Each number is 500 + 40 x the weight over its row's rms, rounded and kept within 0 to 999. Layers, rows and columns count from 0. Numbers have three digits each. The size before them is the row's rms in percent of the matrix's.

# up: layer 16 MLP up, 1536x384, rms 0.168, rows 1404-1472, columns 288-383
# down: layer 16 MLP down (transposed), 1536x384, rms 0.0285, rows 1404-1472, columns 288-383
up1404 103:494505503448494451523572504536492489512500449452542493527477495498475588483515492495494498506555539482497490547489554476496525507484489479503492478489572515530541491499508530436611447487474501473387457515506495494492419469514491536455518466475453511506541468431538505459436544546499537516
down1404 098:530451546560516504532509460459579548460490513466509510521516436514485475477519470501530439465533520494499544549492459524528557449542488459570518508501589462510508484511589513544557476502496513501495472462394527423535394502519467499445456390510551480572460477524498467527502469572398471489
up1405 097:455544510458495460514494480494501477496416493508497421503519509507505490493478564525422443487508469529514434523530593486474488521487549556537544472502523441543487560487555527483501492436488489527499487545586501433513488474525509530424438527481491508463499499462553430528465504454465538445
down1405 097:508485518585480498506471571539505522446457456472526505496520509558495469495390610499476487442446487491524516516526513543491495505521531466572502474498498548516507472518486420462503433500475495437463505567550529557487439492506509496500473447424610460459508507465452527417510486561492530443
up1406 098:501475489503496439492523464442544453454566461497524461519466477461554500468493481573493487537528436503490418560548517457529507449517541495493512489440468463487551461528539518542489503432490436488478462463553535498500483514515519451527462573549499499392515450509509454465483457480449510527
down1406 106:447552477524583491437516534501486457502522513384531569580505478528510525442477531515441570499503524443504519474553539516567465531519542496454559527399442648525531520592458508547515499512536522522576563500425521519516446523524511452540541470516458572493539534519520450475527487534521557485
up1407 103:511515487574519544542474522483505576500518455505435583504432487482481488515465413534460486478499494513512512510465563498574566469479492481493482509570461470540585538484448570479553467517460474501498541524482447489582464559512486451454501464515474448492517543516509472520510507433425497530
down1407 100:542385537532488481533522499498446516506511439555503485504550517454464445513521556495535461576573526533538478534475527516444533538466509525541559531422487470489525523477493463527512500445539547569494460448545466523547464507450484550529533476438509481457490477557509521485522468487538486465
up1408 101:516484505438483437487534516517436484522501578532508477479466605519549453477499482447547453477412464422545511467504454466535515475608541556555524537469533528527469531536498519552445471450521429486489530523439443543543450509502545519462496538503479519484491480458465552583505542510548480391
down1408 099:425495503457439477503484518489430404494491550529540426508482502505527512515498570473544501507451519520474517444528500495621399507507455502516545503440528534461434582569459496490526502500521429503452547469495556501481427517457480468533463493535497465470486522497514502537537502518541511436
up1409 100:488497523545500468538469490481461485448522498532467452501498496428467578399535499529566479420529465507498483465433409507514463578497522428479465541479449490462547454475501501530558496531478536507422457467495465560494516565452568469485531577543548412520460525544492469509539485513461506487
down1409 100:509449505490525501476496498452519469480547536470475567410472504516526476470482430467559500498495467435494520552510506461565465546408487481467522558536506473469451467533531478494549485481582532455512435535514489485519484552467460501473414568508498528467411563459495490477533520571456516568
up1410 107:496502421446606500477544522469516447474410445538486558512477599463499490480467534531472498585502507501529522501567462526520482485530553468479488501474485485491501499483570485420512506473471472558508471559502475580505507508463501500507490488528490489436477553578524470426513530538508488495
down1410 102:501496496523482511589590474513462499470539485559467570500487569514491511481527553563449576402544516463419623497512539458549528488571518521540502441470476454574510584519500480556537543494468509566488483471554512561546540485535562538479484504571539510539489498502486454576468442546511491585
up1411 101:462452419454437520447511426508485472427544555513504494479528511598498420520498529518476438434537564516467505489512522483510511491507517530464491546447500490524519497463565519501485477546512494530564491518523451484435512505450512544495507477435496578465467491527406487470482469503552533463
down1411 097:487470431544571528483515603547451458519554527424516448533495536580513447499446617481533517494590495522429560496504473512456492417536498469508489460417517551581469492535495537515523553482458551533520495488506490452491458517475465573511501505481499520546460537494486473523526534469479475518
up1412 094:507465546536510497515539468526517520529506510411548485478455477429535505569492475499557496501483440533537506538460519458525530488440533484490494503535490454546514480591368426516482433484448509435482534508501482513541541462510503508513455504552555492515511485442608521492564526552448443460
down1412 098:487549450462523470520499531472528504528459471489490495525488517477533565470467465484458486483586443530456489465447560415471531469544487514531522502432443481500523486444526482440465577467435505545532497474444472523478469545476473507484494549495486505484476456519431541530440487528518530477
up1413 099:565485529466586467540500507424533536514453485515514512493595548506511534535522509450468472422454488465579481518513473481546534530480464440540528491609471478580512504541494462457506498500535436453510511585604452491574522476502554533491529578506454472486505432512518481504464490539488481420
down1413 089:520461473516548577509435437575460537437553547489442558472483494512565509516456588544546461565533442531504519514485459499567516535443476490575458479447420506455515495524452507536558523505481596496523468532480560469493492507537524528521595456508513475440497496487514494528468517492509459486
up1414 102:438512406503474579483484562556446465551572489535501494521483547520463540465586515586533548438540477542535461553505523525491519554497484480539454476477483518488488530445441545462492528511512434541550479575511529405508472539498511397466448450528440547545504542494543551507514486446490463548
down1414 099:447529479512569539453505535455487481501474477501457495537526518499492444536548573546480471462511524550444492474560554502534506488477562457467436418479443474535536497469465537556503500471536478505483564464584529519486518521493540516448486498486524464517469483511494518499436416547504458505
up1415 105:518484497487580548466409528476455476520463598518472429506525563439492504437464500423546461474499497531408463472479460453525579489483551459450510473470509416507493457462489497554477499537517524485479523524490509516494484510592512467558519499485505476527550468499476499521479490542497506541
down1415 105:495509520609517574478537472483466488511495484453471576510521504486495433533474544568572490436512558532531532471500508574504515502524527563547476506470545526477453536441457492475480500535433505493495503516506522501516543469524463551627488428527483515427431522522536523534443490461529447534
up1416 096:526475530485564522534509494486448475515468533438504480483624535515566472492496477502496560503449561512539492528566617524551451466465480520493490505499509471515497503488532524509467456527503535480479495588529454500525477428477538549492499520452510503492478575465463454446494494552505506433
down1416 099:480572473454541491578469473510499563585518448529587530522568446485551509507465517511505562555514434483475508552476546502525519474462494478516464510464468448577473454467456415446484570509528506521482581511505511506565402540492540531526491456532496450469449460524496475552525452455541416539
up1417 103:490539464559480437478458536493514561525450526488461483565484546586499438532481481431494469540529563466480518505527580472497534494520556488558491475473563536478480494476477466514516526467491494502466542525487515550489517421551517495489534540546400507528458585542507444467545525519498448542
down1417 100:506539506490537551572533485544483570466508525558531441580529507550471496535474511481551481518587491464573488528464472502532555503552504538532505430490547465433592545437473535493480536532519527512435494466499529497484471480477508498515441561537526513509501568532512486475523537559536543560
up1418 098:534528556477500513508537464517496514437423530520468528495534543577463612589529496544506483540462496550515495433544454514554543483501533519462496527491518550499512548514496549495512462511584432508488441525480508520503460491460522495475431537545454559500537535507493554501546487530536486468
down1418 093:492513455505488497518533462419434542547549493457468494478517483439430526534508527513478554509537511485477509500485521496527541502522587459522530530536481514485512469576569538503488429489575538497524564496538468467426512491514542548499498511498504514471490487513543475543553436540460563505
up1419 098:541500492536467486491486545542567558524473571461489503497453461430521547450458486467514617443451430552480503536486451498454556488424451511533488533547488474452580458503548443553527513462433543494469484474577501513491442564449476490483477501519438437442558458562546500533486479543559523527
down1419 098:472477508536506445527460555496564466563459495519599518487514477540560502523477513501483473507426481453489490545505529551485485515541467453520464502584509523512509505558535600554533525463495501492514572485570531454458548546477481491536502458453498535479490468517443519479522574507509536535
up1420 100:452436523514551621526500464461530486544479498526564550622478427480490510510480516524517501508466534506532496492500487489502536526483531504489498540539538472430444457528533521465498498518531497523519467501510505487503485501408512574446515521489464487450438513466449520517446460486501525462
down1420 103:488427478485549492504434491449514510536490466420466451489533503524478496485532524473446520505468516502579579491479486415540473508460467545515515515378494514469439479541537466508474548519568532526472495511562479512538599511502387439533512408606465499520455449539462490504511462511508516505
up1421 096:501442455449527519461499487506564480466504524512512480463496499474436530499492520515475615527419538486416566506536533508577487618505469379484460458467467552550476490466524559481557437472449547489483449497468509536533478431485541520473465512494527451463505505507421486545472499468548533415
down1421 098:557543502374521442524450512562526472522457489467469560488417438407459538509420499519533528513550513560505541495554529544519407604529459504427539505486489466481514493474520540561519498529490439469499505527485552477517543500515497499542451513508526582509560590511483526548556484554547540490
up1422 099:486447477574517472532479441484471495440439471477485468443487501458437500484539557501482480550489518456507498511441439551535487489550486476459534476493542551435503534503477536625551498468518561530480551518492533499520436468526508521518569520512560508471410525596488486540436598616527524499
down1422 098:555474449490476456557484489557487483481523533549540517463510481489492475512437533496533503525520444471548558534396394520509484407580507440521441437501453454497480442482510497514565511491514496530579505492553510466571532476480443542466512502575506434527421487579513522458519469454457479524
up1423 105:532464496450533468466509517464470526451501540511485519514536497490464523537591472536554497513541466539511494441488497459611499509513487454510496436460507431523504481517542520559510520471485518504511479557506480524538524527475527548495584563528441476506552486499489525499570518486472503512
down1423 106:482453470499556510539481542499527517487428542571473480524547524518611527501479495528507559460491475418471546521497578535462478500490488420477491451478495450518493472514444477505493478451410477509521463542518569464458456595428457546517508532531461497491530519487442543492486552416448464532
up1424 098:515483480513498485457608532509552510547411470473457502500400493520495480466548540455529530566496496461511487540551505530517504542604478404487518455494516491479506527520547496495550555501446505480523527507636503498470398542521498541540483500490460439463459467488440551528399489538576561466
down1424 099:532469492516504559448473425501549478500529572502473483520513511521458523449581560525485523471539536460431542509435454570547505506513483509508540489497464552606539469520542412469494466478513537544497453542562485558496399501414473546542479528459508474532489506555482479493485524571534485486
up1425 099:447521510457551479456572510482483521484501505434546461500492541496498430489468478568555488449381483519426569585499468499551509512466499565570525491456486474471534526510466398538453464429526533503506525481515452525488507497481498424469560419481530534502459527524488420493501519526459450466
down1425 102:417523490556505478527559437475504548532424519489497533492498588472470411484474496525560473444431468427496541451494506512493521471475494460408464460422467493485474497535609474484583529513525509484499475596457491517540504527512497453449504493561444518472504492473535465472526582462500424501
up1426 092:494479489532555514431531582498518512437468457540542558571480509477505429476505507453526506503461542508520490550557567541562528454499488508503489571463512562481600447498524550441457448449407459534474452446530493529423516516492492513473536551521583473491467521558541443614500509554489585579
down1426 101:465518465497464395521464450508457484575502542520418433495573484481542454509527577547492487498514518530495490530450534410426498546499488616449395445501461468471447516510439538537504556476560474502536529502533505518523505539527496538514503458474385434482561418520469514492505523472519498449
up1427 093:533460447508475515464487436457477491502532545442526553504533504538480561553544489545518450521502482545511500538508417499541499557493401419526529500458548500572519531520479488531485484553492510440470472503481516466459533464494408468526510449478540493552488421441586526499529479585485581477
down1427 101:543513577506523517519566494518504476548503495497473545549498430506526601464568429458462493468568537577456570474496556514519503528515547537526540479471543548433549499509404491516477518516604540513466592509491551486528507545542509483505512537495536479451488529452549515530525498525500478560
up1428 106:451493511556489471416561485450435503564520467500518503546516490478477474471501538556517537545541509534526546476410533513494535540466514434442452489465467483453507489464505499453491485470483538521471453511450475501423437513499426454518539454500467514511530483492539541533514432441521490452
down1428 105:547473477501519436513476501521561510477513454520483461541501453492458530513512488538430539454551519507527505488568500461517492460499547601463520552501476517480526528490471471490486520496397547449467491536438421563500513540568462475359507488456582548498472509437471482592525459491479460523
up1429 111:481536466475542498525509557514459498466464494607547529554407518483561415459508458486555513446533458458511453491491465553499554516536470513497527445504484486500499510543518510418512523490461514490491465490514514505480479494565531428439495543565526434450558548519531467477516531520438538543
down1429 106:460512493534530579503467436486534498440557573543484496459450511437519461409529470508531496461481550453500534528429519459541548445513512505447492503445515501540473524495442471509527519545475470504529516522434540532559563469542536534502521491592530483452529523522474501502461487484467442457
up1430 095:509486467484501559561482585451552416475474436512545488536451470549489512549541504477510476547473517533553469491500515430547552485639479495477525436458489544491517483563509528449505505557435457489534458495548557492437468500466544502483535534505489434523451515501449522483494514438527511468
down1430 096:483385557577493484482440516468483530512588503526479511504477483503509459454561502504503431505496519574495506458476534521551477512483501512542486497502546455544480518552454462438441475500559474473518513497527541501489469564493467480510476509490464519554479560586586502540510557491534475475
up1431 103:430573506435527452463461500495450477471477515550543479523503458472536485530465464504386483560539465479459526511443478501525480486535506541565442494525487422490522492474486570521461437504486577498543494483517471474476494549495540445503462498518618431443528541536526519503551479528537533435
down1431 106:462561517497459488535526488526554546436439468561516483531479500418585497464422469539518532471495519529528467481451524509505455534511537538426530474510571540456531509464534545444544511487501503521531546499467534469494554475479457541495482531423362464515514475491471538464526499524466487517
up1432 101:454435532564491480572572461582556451520528507537460512518584521504463567512523590484523505508469464511498525504452473544502507484501537499470459511492539519542425574480570494513523506440535531493468452498517500515533431437516501471521539513446475577452524509504508517526536512559527519462
down1432 106:461469574563436486522459457522577495562563469516466526543473494566518504533591509490537589519393476454428560501532519445510517460520453486510386435479445532504480547540445501500449580450498510478510452498444542472483503500470550483514453526517524542440501493458461477538441489545521491450
up1433 104:541492512556533515585499535465404518504458496453564533497463461507462533528514517534473487481530461487553509482424491486441495398515447479579534528475569482496517511514488501457478525578511570493473510476549489520427473449598491412541438529545548530455513507540520486473544438497487458480
down1433 105:539511488544550490565460490471489557501441483540506482496474462524507484498405519556462474472573476527492507523524525508514509494452486513522509510448440445488536498484489491457509524479526556487488461489515534486459562415526454464548496520603466488494506448478465491457552484462490513525
up1434 096:527454404518531460541429545441450517499438499481506515523514522462589465506494502496478493520581398483414531538488503491532507559469500447494417512505532574407459510499506480553519513442545509505452459474496445488459493478494570558427513527506507444568458463488592478628476524538556489536
down1434 094:588572481482514567495508451474455421479500495522484514488506483476543519571482487531516528512458535498495510492507536481460454417516553513452435476417508493520430470509545448452532505602539464516550516543468601458519476502513524467547487471501479508435540524533536541495471581472477522547
up1435 104:465498493531512481455457441441517490520426466481487544468506445510514517530450581559413431531590492504549518513496429488490504516516482501509592567490454497518475485429461486481528513484504480499502488562489498585491441538533467559510491452523499502529527517534520524559473533517510546494
down1435 101:587454466448546543490541517470560495434465507488519510516495515524458554535480468507456495588508462512429526445567479497481571482479485443459468408496547551404527521463535514522486506546476525426528526504466447545454501491492514482491507454505503532458545538485459565507541425572472509508
up1436 090:486508514487483557472506506477538555527499473442522509559485474508476519571549540509455447486484475518530510506470478514550475504520451449424443517524607480566385464476568496573538464462527481405510485533491445565475426505496463491524536501511547442462535524511569490523517517484529391453
down1436 095:532526440492490544476620535492491498446601480513564447577496443554461517524484511481570504537510529461487570475567533510482590541478437513477602545495480501483465554508521523528491517469544501491545484534467524465480542506518502557448469565509510502510541535569473506440547493455456573529
up1437 103:489489550493457492522487413531486485539524458527499490409481449473451483485446475493541547499519508486591452483420435411456463524454512501484502435460565537466433455557508529506552387541466529524504552506431526500504523552424520457500466549575475431493508479548502485522543422507564465473
down1437 104:614439531462480560507464468505455524452526474517451506501507406538559527509556455527515443530458468488475465511499468453521440537473488541457481512486526475519548481374572495442544557453492433482476500506491499504461462551544502409442524471542569469568485511531470474477506553489518432582
up1438 096:481539476530432556541507518481490582501541544482536454563471550474407506509503517483491462470478505523541571512515575467467542465511478451535537490543432506590472547510466542516468573505451357529468481507536460520453481522507532502480524494460522547499431484481534490574515531557472527487
down1438 097:555504495469515607468480559478512538414491472415500391441487510519481511498518447485450593463476443525456586507437487483547442460525490569535485550501543490440447455547491508573471534435408562509473501524466437552481512584550519496456469454509492486520496558477507522543481482466569524436
up1439 086:498480462567478487457448523462517490456514491530507407493425504495492528458499477450459547438480471604407530563455518518570515481544502541509413535473487542474474465486519506533438528453508508532494447482441487495460499553524554453482534504531529480478530535515449544508443531423483462544
down1439 099:524471490433493509470568453582525510442451514519465526450559495545495560488477492555474480549519554440565489498545444488496480503497537625476523568508603413558489525486492505425500459537690487519518540500490495529578469459437471504515487514426510448465444550514487525552465509617475474490
up1440 099:441468481457478502515527525526481456609547545529524511538525462444515553534517456468493534562466582455501542450469500506521486502440544468518574532604474521441596546457475393529395473513466393514529509577419499432549523467500511511481474484563527516517526537433487515475513508431587481494
down1440 102:464499476591503541468529525491576438501593560474493415552477517489531438488494465443526542431456448528475479559429487435442455501428492569450489551502538538457522543428535525499509491482390512483583550499447478520499600532512435471485500491495516435464519531466492492453507533479404547467
up1441 097:523487483519507479549500446564576469492512470466493467468513489511504551515496452527503479456498491523471496544448472578484487545485486540500499483548500481450530464471609524419521485499514497504526488519447423440489465435418483518429487511460512445480509503457462485541520532408452540430
down1441 099:558555477490546462434515493522491500528466509413498491508547511523439503477442439536442485504490503505528480421413506584461551498516491489498528518495508483458503464568477473503522467456469453529461503525541479441536523548516558475490517477450439484556506554547513516477499459501519495454
up1442 091:454582534568531543573593555508551406472483448489509457508537513512522465425434502456522486562533490464499433496521514542601526603549493526613446464484511506509577460434563474550520473523539500476521536469532436465458518558492536518536524499457510577531455512499469486478468476486528595476
down1442 098:484459505456507500459441505456564520492476458517496587464484459534535493598564484520476525484506472513556486505462494426475498489482416497514562518507484502454531516545554484518476445503506484544521505549525528468445508513507529501448454508484517488529467474438482532434470510529503469501
up1443 102:488494467502465487576561414566411500454560469437510490505532539475516521501516473551529514560517479515454470486544462572502455495488532530475459508517510488469476545548449486538525537515552495510496487537561475565500464398512507518511541501440503514458559467446508482500554490493579551527
down1443 095:468526459453448536523476471495499487541469404527503529561492434525454490455489443553493475426507407507443483484482525444497521569503460555492470475527463489491564469466465448519469507495591478518457519505496538502575480508506515485473522482514512557519468460485568523529452509508474514565
up1444 101:512506473473488492514509473485492477474484497548533537448476485473557520519506483505531480489453571514545539501502483564490582462448560478511502515485493559456583472477600470515517498503509479531515458500516441459465382503451460451518560471493469500383584564478514521532464513550517477528
down1444 100:515497481486415483516479425512455456454471511556561531504473550521444511464490555492515511563519538498482516523483473472497512412464490490507503540474413492587491429514464463520496543520534523521458572560574547453547498477472506511526527589473560448475407475570465605483519433442425474494
up1445 087:528438459478529576535460449541525501482510566511475537506574528537516479477555516483475564522462476470486517486497386465524494505493489435485493493516586515481465532456524531542496472500545557488571518506526444491540530437474504542420526526477526482489484479467545501539497416472474514405
down1445 101:479527505463492418490476478584488544537570520473414495511482542369462522517501457490506517439473488441530507483501567576496546525453466503498454436497493488530570440500492461482498452507482487494450540466496508505500460567540484478497459510528475489511505476458525578490520516513554512487
up1446 097:463566486547471550514482519490516464470508467494473495513513493427520513529489500460572472554474540506529473527463472524474535489541522477438513499546437495496531508463482437470437557501485550495492507501533442478467497459587539495480502524514502499504505482494554472494493447555471425468
down1446 102:476490521527539533523449512525507537434560556501553486543506499480516497553507525523603551493570465482443539493495440478482496497540514462463477468545458488514572546557417482498486500523508496518531518493550540438480423515504442536500504522495500527398514478489495580476555496471423464510
up1447 095:482479516450517611526462499468512485514411524472533497539497481453457457547548510504473434573485492445462433493449435504518482503508446508538489490568428439519531495493474532444531585469445532480451540551397489490486548459512493499538532472467471457497535472473498461451477513483508470432
down1447 101:536524499548464491485516585514509447483457458506544487441469563505521447410485512498518473489518475526550520449539465492545536494559443482487500523523478460496451471496535469501504554494479516626477518421490550491509508491515502484452519483530552474518461467497471496562504467478492491497
up1448 099:546459512554523508554456508436497501544494506551481497496450472483441480515432478492475485494550541566428541516437422576486499501519431462491528519444514459479528502495531542474472536487386528518455513469455552535479525567467476446482479498488506499485453553480552535521531453464529524552
down1448 103:509558496541498501476450544436513473466427477569524519538499488557535493534523540477506538447470541484509453519527495523473470512470504497534516488457520504500462472420451481440569481496466445463500520477502397463505519528529488499456528510466557542477482531512490499507509502524624569488
up1449 104:529539466477535514538498538574466491598535461438579574519515536578525467505510501465522473476537561436537461591498519525447460454504515581423489566554531482492533473445437543549479516518494523449529474539519524498474528571488512427468566501478458505442511610512584476486467533507518469475
down1449 098:447557479535497446555454520534504498481535492519555497504514524451520544574475428472454529446535432534504496589586492512472427472493431508490562486450480463508512565493523489538475467532551557449455482489564496510463484487531548464504524529473567496467494589526494486462560455479577473540
up1450 096:506483507556479520483474495524525511457545434485538496443559463534522539536476522606449550496461481518538521420504455454525549571484479495521525485509502488524523512524503409494516460536530497539435452512501450421462490506455494495490470499422542510503497538505560623557490596495517529477
down1450 097:543514477463521502491485482463518517462533490504472525561549550535492487513482482548533420500604523535495464447538502482525504493554482509407507464561528512461494530491505492573481557516533484486428573521472469548439491568508503498477407535490515478517508478469555527529435561477506461475
up1451 102:596479430520522543490530497538502555509500542523523486523501622552493530472522484507459514482452489479457490475430475517517489534464411502446534465457470473531472526499523503475462476514491491476555505501425487467532448464541515511553449564389548433443548470489453508591455539440582465471
down1451 098:574472480457498480519509501553452484498486536487368482540552502579559495486462407488425579504555480564531509518531519458451457501512561477486520473444477524485534478434496555437536486480538506516529476483455506549533477497414533514510541544555554498539450481474469453521498528537513458551
up1452 105:495498488480493585529443442593522509531532417459445509491465566523474474432474460525478478420556536454458484528512440521528521641499545406506464463502539500483536520490425520474502447491426502576494525494502489562542493552510498498434477559469555541449456471525521463500472456557534527501
down1452 101:537498523500533474485504540527515481477476509473551464496611455451501424488494513519551467465437536572534470502527545540549532504527460508553506424486553515470489439503452548469520508502453417484456465475528480501554555478537485529410510527537467476524522426487386487500460488465496532517
up1453 092:517512502481480479474529551533515553477503508428488502560478495461543561536482553522550488446474517426573463516480503498478451393538523511474549527525594492496536476547507482532503509495544477474470519568514514516529484421486576529473531457536479442443528519476454532501509535502518527446
down1453 099:530453480420556526513466513508536550539612502526520521575490545462455448494504462463519550443463520566502473554562477509519478490496456497499464387445453555471571491467460493466479496508458580593488458478539502433474475524503496500461482616481465497513437533537520539498454462548526502511
up1454 098:469507519527497456465440466529465518501460365545528548550521521468441472500548488510519438530514566461468477526503453523522520511516487544520536501490480480459511549523451549463499443454442525510502534548428570534554512449482523490507514529467519469488452504543542547558532484448454536482
down1454 098:502512434459620557531510557512558500468510460495532488482541438530441525493524451499487495504534507520545561529432411563482559511549485504449452478562511570560478516480520507516480470429519481552469492538439482508505481558442511468418531530388525476536491501491458442505536534496490484467
up1455 110:533469506477479552489568501534449526509471495530482446483531504451490531498449487417521522509484475509451473460533488479483509530546507479462523503459600513461501496544483510456511505445503446498544512591501534537535553445520489425448412533531560474510541559563499474460452493562469498472
down1455 101:479459490454466494508495532485504445498513630545454436553499524482509537440463493405521450462544461529540469422563506521487482565518459522471456519454481469579463527565487559449541512590493468515492421471461534411461477477527497522599493533537535439517462451510517521473482463511504565523
up1456 090:629444481484483572532582480493537475444517534491480543515474493477543403495474450555545525559527455495494498509613513485451476514541493466455520467422536459473511559557468512541593553547514529446526450464499475522497519492479435556527525486487528507491490515542529485573503423547482549490
down1456 097:501499473522507538500389508555505551552463469478483513448437506500501506472499470516485546501542504543502518422474500461481517517489495532501510548526511481529447503495468495472580497536574475488522479547447552500550388439510555462490490511447485449553581410513485449473537559438535515570
up1457 100:516478604522579480534494517471496478506491469534511619549457521481503485467577438459534483498450524494507465522482538463487480472486529505470454467548568486475464492502450573547489390419502533537481515459491442490435511544559585498500557544444530527487537455512518472513468498497478437507
down1457 097:458426433510497472536549495526493478546544503495493507434560446546522473568513480452483510555494466529475436436533422473559474462487508508519527475482544514511463585523484498488505480424438494575524475511475476482444542420459419521505572502495495496508527501513507468496484502457530506511
up1458 082:442483411499532427458489491527559519502507480458514512550531519499510557507512543489519531501511558509475429500516493534487482417449450457539554536502513508487528502460524466517531469551600451471521513470471442490538535588470499507523480462539466462479489539526620517533507539425510474535
down1458 103:501525489506441575489488470508430495481448479480565460470495531438482463509453475530498536469486534483546597473470417513494520601567547535401484470455466461504481500486547507422521546501617519542505428523514540481588458454534457461481507541481537475449534482519521547459473425479522445507
up1459 097:530377481480502515503509557542543549447505515476511458519488547466540468461551515525519453469463535422508507486472415547564516460474494516477507505556496506517546512464527530505473531501504518565486534501583444438547478486463557509482500522517440420525445517550437483499503466441488448469
down1459 102:525463542479451505495529455470495489505569521492465511510521588425516459556441492545561403485545505469517526413436420554525525554511490563545483494496479545504526545608535538457563479460462489474500534437486477393454423506542475520473468438516480499483455450505465400445500472514476518530
up1460 102:561541512487465475522474564488502504483482473485481464584466472500453528486489556502502458554444511520501493439616402553477424502532495404503571488526558552469553440429481508536501394601498533522487544551589534588588486503487486503466546524505497516491530458509403478490470490520537426510
down1460 105:526497524419518521520473539453506510476506443564571531497522488466457501579471500563438538463482474541420499486468402579473505508490474485466552460573496495547520524413476502470518435566567494526558536543475487528560485576521543483551563531520462493513516478441521519503501532502549531528
up1461 109:395536589513605540564452563489416541483513491554541569522499454497489468487527451509512517460503528554504455472505461551581500537469519451508530458446566522427533452465431483595507440509435501588493518444544523465449431491485478535515514537496496508515512480515510523508502500538455536454
down1461 101:497458416468497482498481490445492582450527522511532564523446488512525548479492540500515604541448477512528535468488562469478476485536485503562528498460470498431549439507481398461530525489419496486467522493511531411456553494464484451531568527545566504539535485519522487482505506457492484489
up1462 099:450462554458529510531480421549515437494502536527467500468550447506505570443521506425532455460580521480520545478484470490457440405500566546444450500477489532511527523524497558520496542466494516456470562481512527537554444449408552419529494478534434540519521500398477528558518471511493566545
down1462 099:526559530504521483465459542525524474514497445493477477496443550488429442527525479553444549490475465518485473426559530570468429502484488472523466486436427513433494531489496487449442571523497469387571499442451520476468495431429451477417491528510433499492436498411453493524502461453433508433
up1463 102:544492480480436507488467455436451509425441568582500510465459530532487564419468467575428489474504483520495505474504511513581475494546468504520451487564529488499457447506547495448593513572446483469504505521520527495521458512512485496487545449490494443533497514554461424544481452416448538555
down1463 103:515541485457491549476517516488488488568491466476438544499498517472462609497528531583513486491494525504479496493545519540563514513545534526549482369480479526580462510456493466471561540503445553410511416505464471498538535520537522517491548450526483443514527467523516536480584501532505476542
up1464 100:550561448503532502595535598441456523507492508510560482428453434528528425492483484490484439460424540471469484509473477501555437487468509414518468521453517505550504541431521548517528485385522563463479509448415540499519461490481520412476456462523505499474428515454514520560452486455477462522
down1464 105:514570496424495442505542527438508400512503535502532567416450496593434498470502430506568508498511510468444436452497487526509469565485574538463521467443578521532498519503589498490546511414489433452459506521499486481422473554548519429522497531492467508591445443633508480528462557378526513448
up1465 104:493486479475577457550454508463522433523529459522448442502536532487487583464580594527456476484452513554486526495538509467480492510501531412545487518523471513515552495479455496467507475471513424549480521535495518499525492464547507405481513505471474514512481418528540533481536477517510572555
down1465 100:522579499539477519537505520472481468541503511474452490458477535577449404487537592519561575473534439473517528491545528448480495398429482463562516501503534529406483508478442502509579470462472502524505516498526528500518500455532524434478469400563448479566470508496519518516491420585505498524
up1466 093:453478505432450577520463527441444550517474500481504562488461536499512524538530550536575476495471547444501496514531525591547395445507573465454500495514477495473532415469450541458523523522507485444526483550522516517516487513551545495447456541554456495503460564517509522419516449522476481484
down1466 099:501514495414498479529502510474453495501491488424460520440491508483434505482486563514447421481525466540546506466492489549519434468504508394538447438490514517517528400541545484469443491441534541451462515500511499504457471464561485439455548537457566438475505570531524465496483482482568477455
up1467 107:603508480472474466547508505441605449452477467555470533499500460460556483495481489544538468600526467552526576526504525527535482435433537465532540505500513387461524447494518412516565547425493454482472509528507556529516448507478505485449567494485507473446508533507483493476466497492512484426
down1467 098:529456509545552490489431448506494522522471468566478475500418496488492478477462498497478532528533537456492494440501514446538436497448509435518547535486543487438489560496520433536502463516496588520443507489494522472512496546459511504483491491514531536494453495499472483504585506500505484517
up1468 107:448472512558552498451494524526498491454453523453522485482538502534497550501546451506505493501454489560525585521517495547428536497530538502534523521510519529473500531500496523524532524432513568421430545489496506410510482517600513522524496454491513556470507519487484487437481478545582525480
down1468 102:490566450481567504381559464495449547526538528401524583554496563502501469501521454503483498485566468462531511538500520501541511589463517403499511460453527476478522523492498561534508470545558523503445565458520465477514496451504457512481508479537471540425467411509513564609519465492536515483
up1469 092:486471565481486504548527492469444493456450479489565443512457461505476538529510450471521541475500502515579476581475523531536481488441508484527461546422545450479535472452557503567546493479487564552509466502510559538538457549483472498528521472539449471572520465497497410495538532532500512506
down1469 097:478457505476485526435440564518542474505516455499441480544478486564538530495446503484567472507516568456504387553466510507526525497508485424507400479489442608507565507498480547505450528492481535469587538521516510463509467498490587526491479554569499545468477560482524522515520458464497511484
up1470 107:498513453473441468472511580472481520554518492481530485481543533487510562511561485472431464477468565505488495519386500363518413423550475483572534483399498418456476523505511549525496434450526487559547553443424491552505483483446493495507521517564514556499508475493472578471442577462546498493
down1470 102:482556459520450502427550440512498522505530474484534484380530515514481530536550519476464536517519396494545634518512545457441505568469497539515517536439497467429478522533577516511505460464484469627497465432547490394471535514474438481530532481492515490522544477522473497499447551445514505485
up1471 095:500521542496479538554537508506491486544483497536488567509443489548507480458485484491546513482580461496431463554453457523521502491529445508511477578543515479511515441449490408548509454465498450481483536454465462455517481513493429439522479447518529543500531510529438489526494514447505535487
down1471 100:483508519463487569544528547461491503474513478525472520486465474526478545514541489447433441500462472478462512554466516483513542451494505424514486513510464454472469504430387472536501519425580491480520512553410522516516505544471526481567486550534527449526547514551434408489498468478447477499
up1472 094:541459491536552461483564537576485444550475564529500516555506574566447536545452481626439450557519412474493458504519502431508473513558474521474509500519530430462482555513425482508461541522530509470505393508496485515493539553456480442553526521494491535526491539529450449510549523450529460507
down1472 098:469456445544475503413523583488530494444572515512544512473501502518482527469367491397544512411506512477455503439526465506447432470528533458519473541602494491498561462528554554510411550540460526499504444555515480531565563527482505468602512523499524452504420550451523477536482504507534505579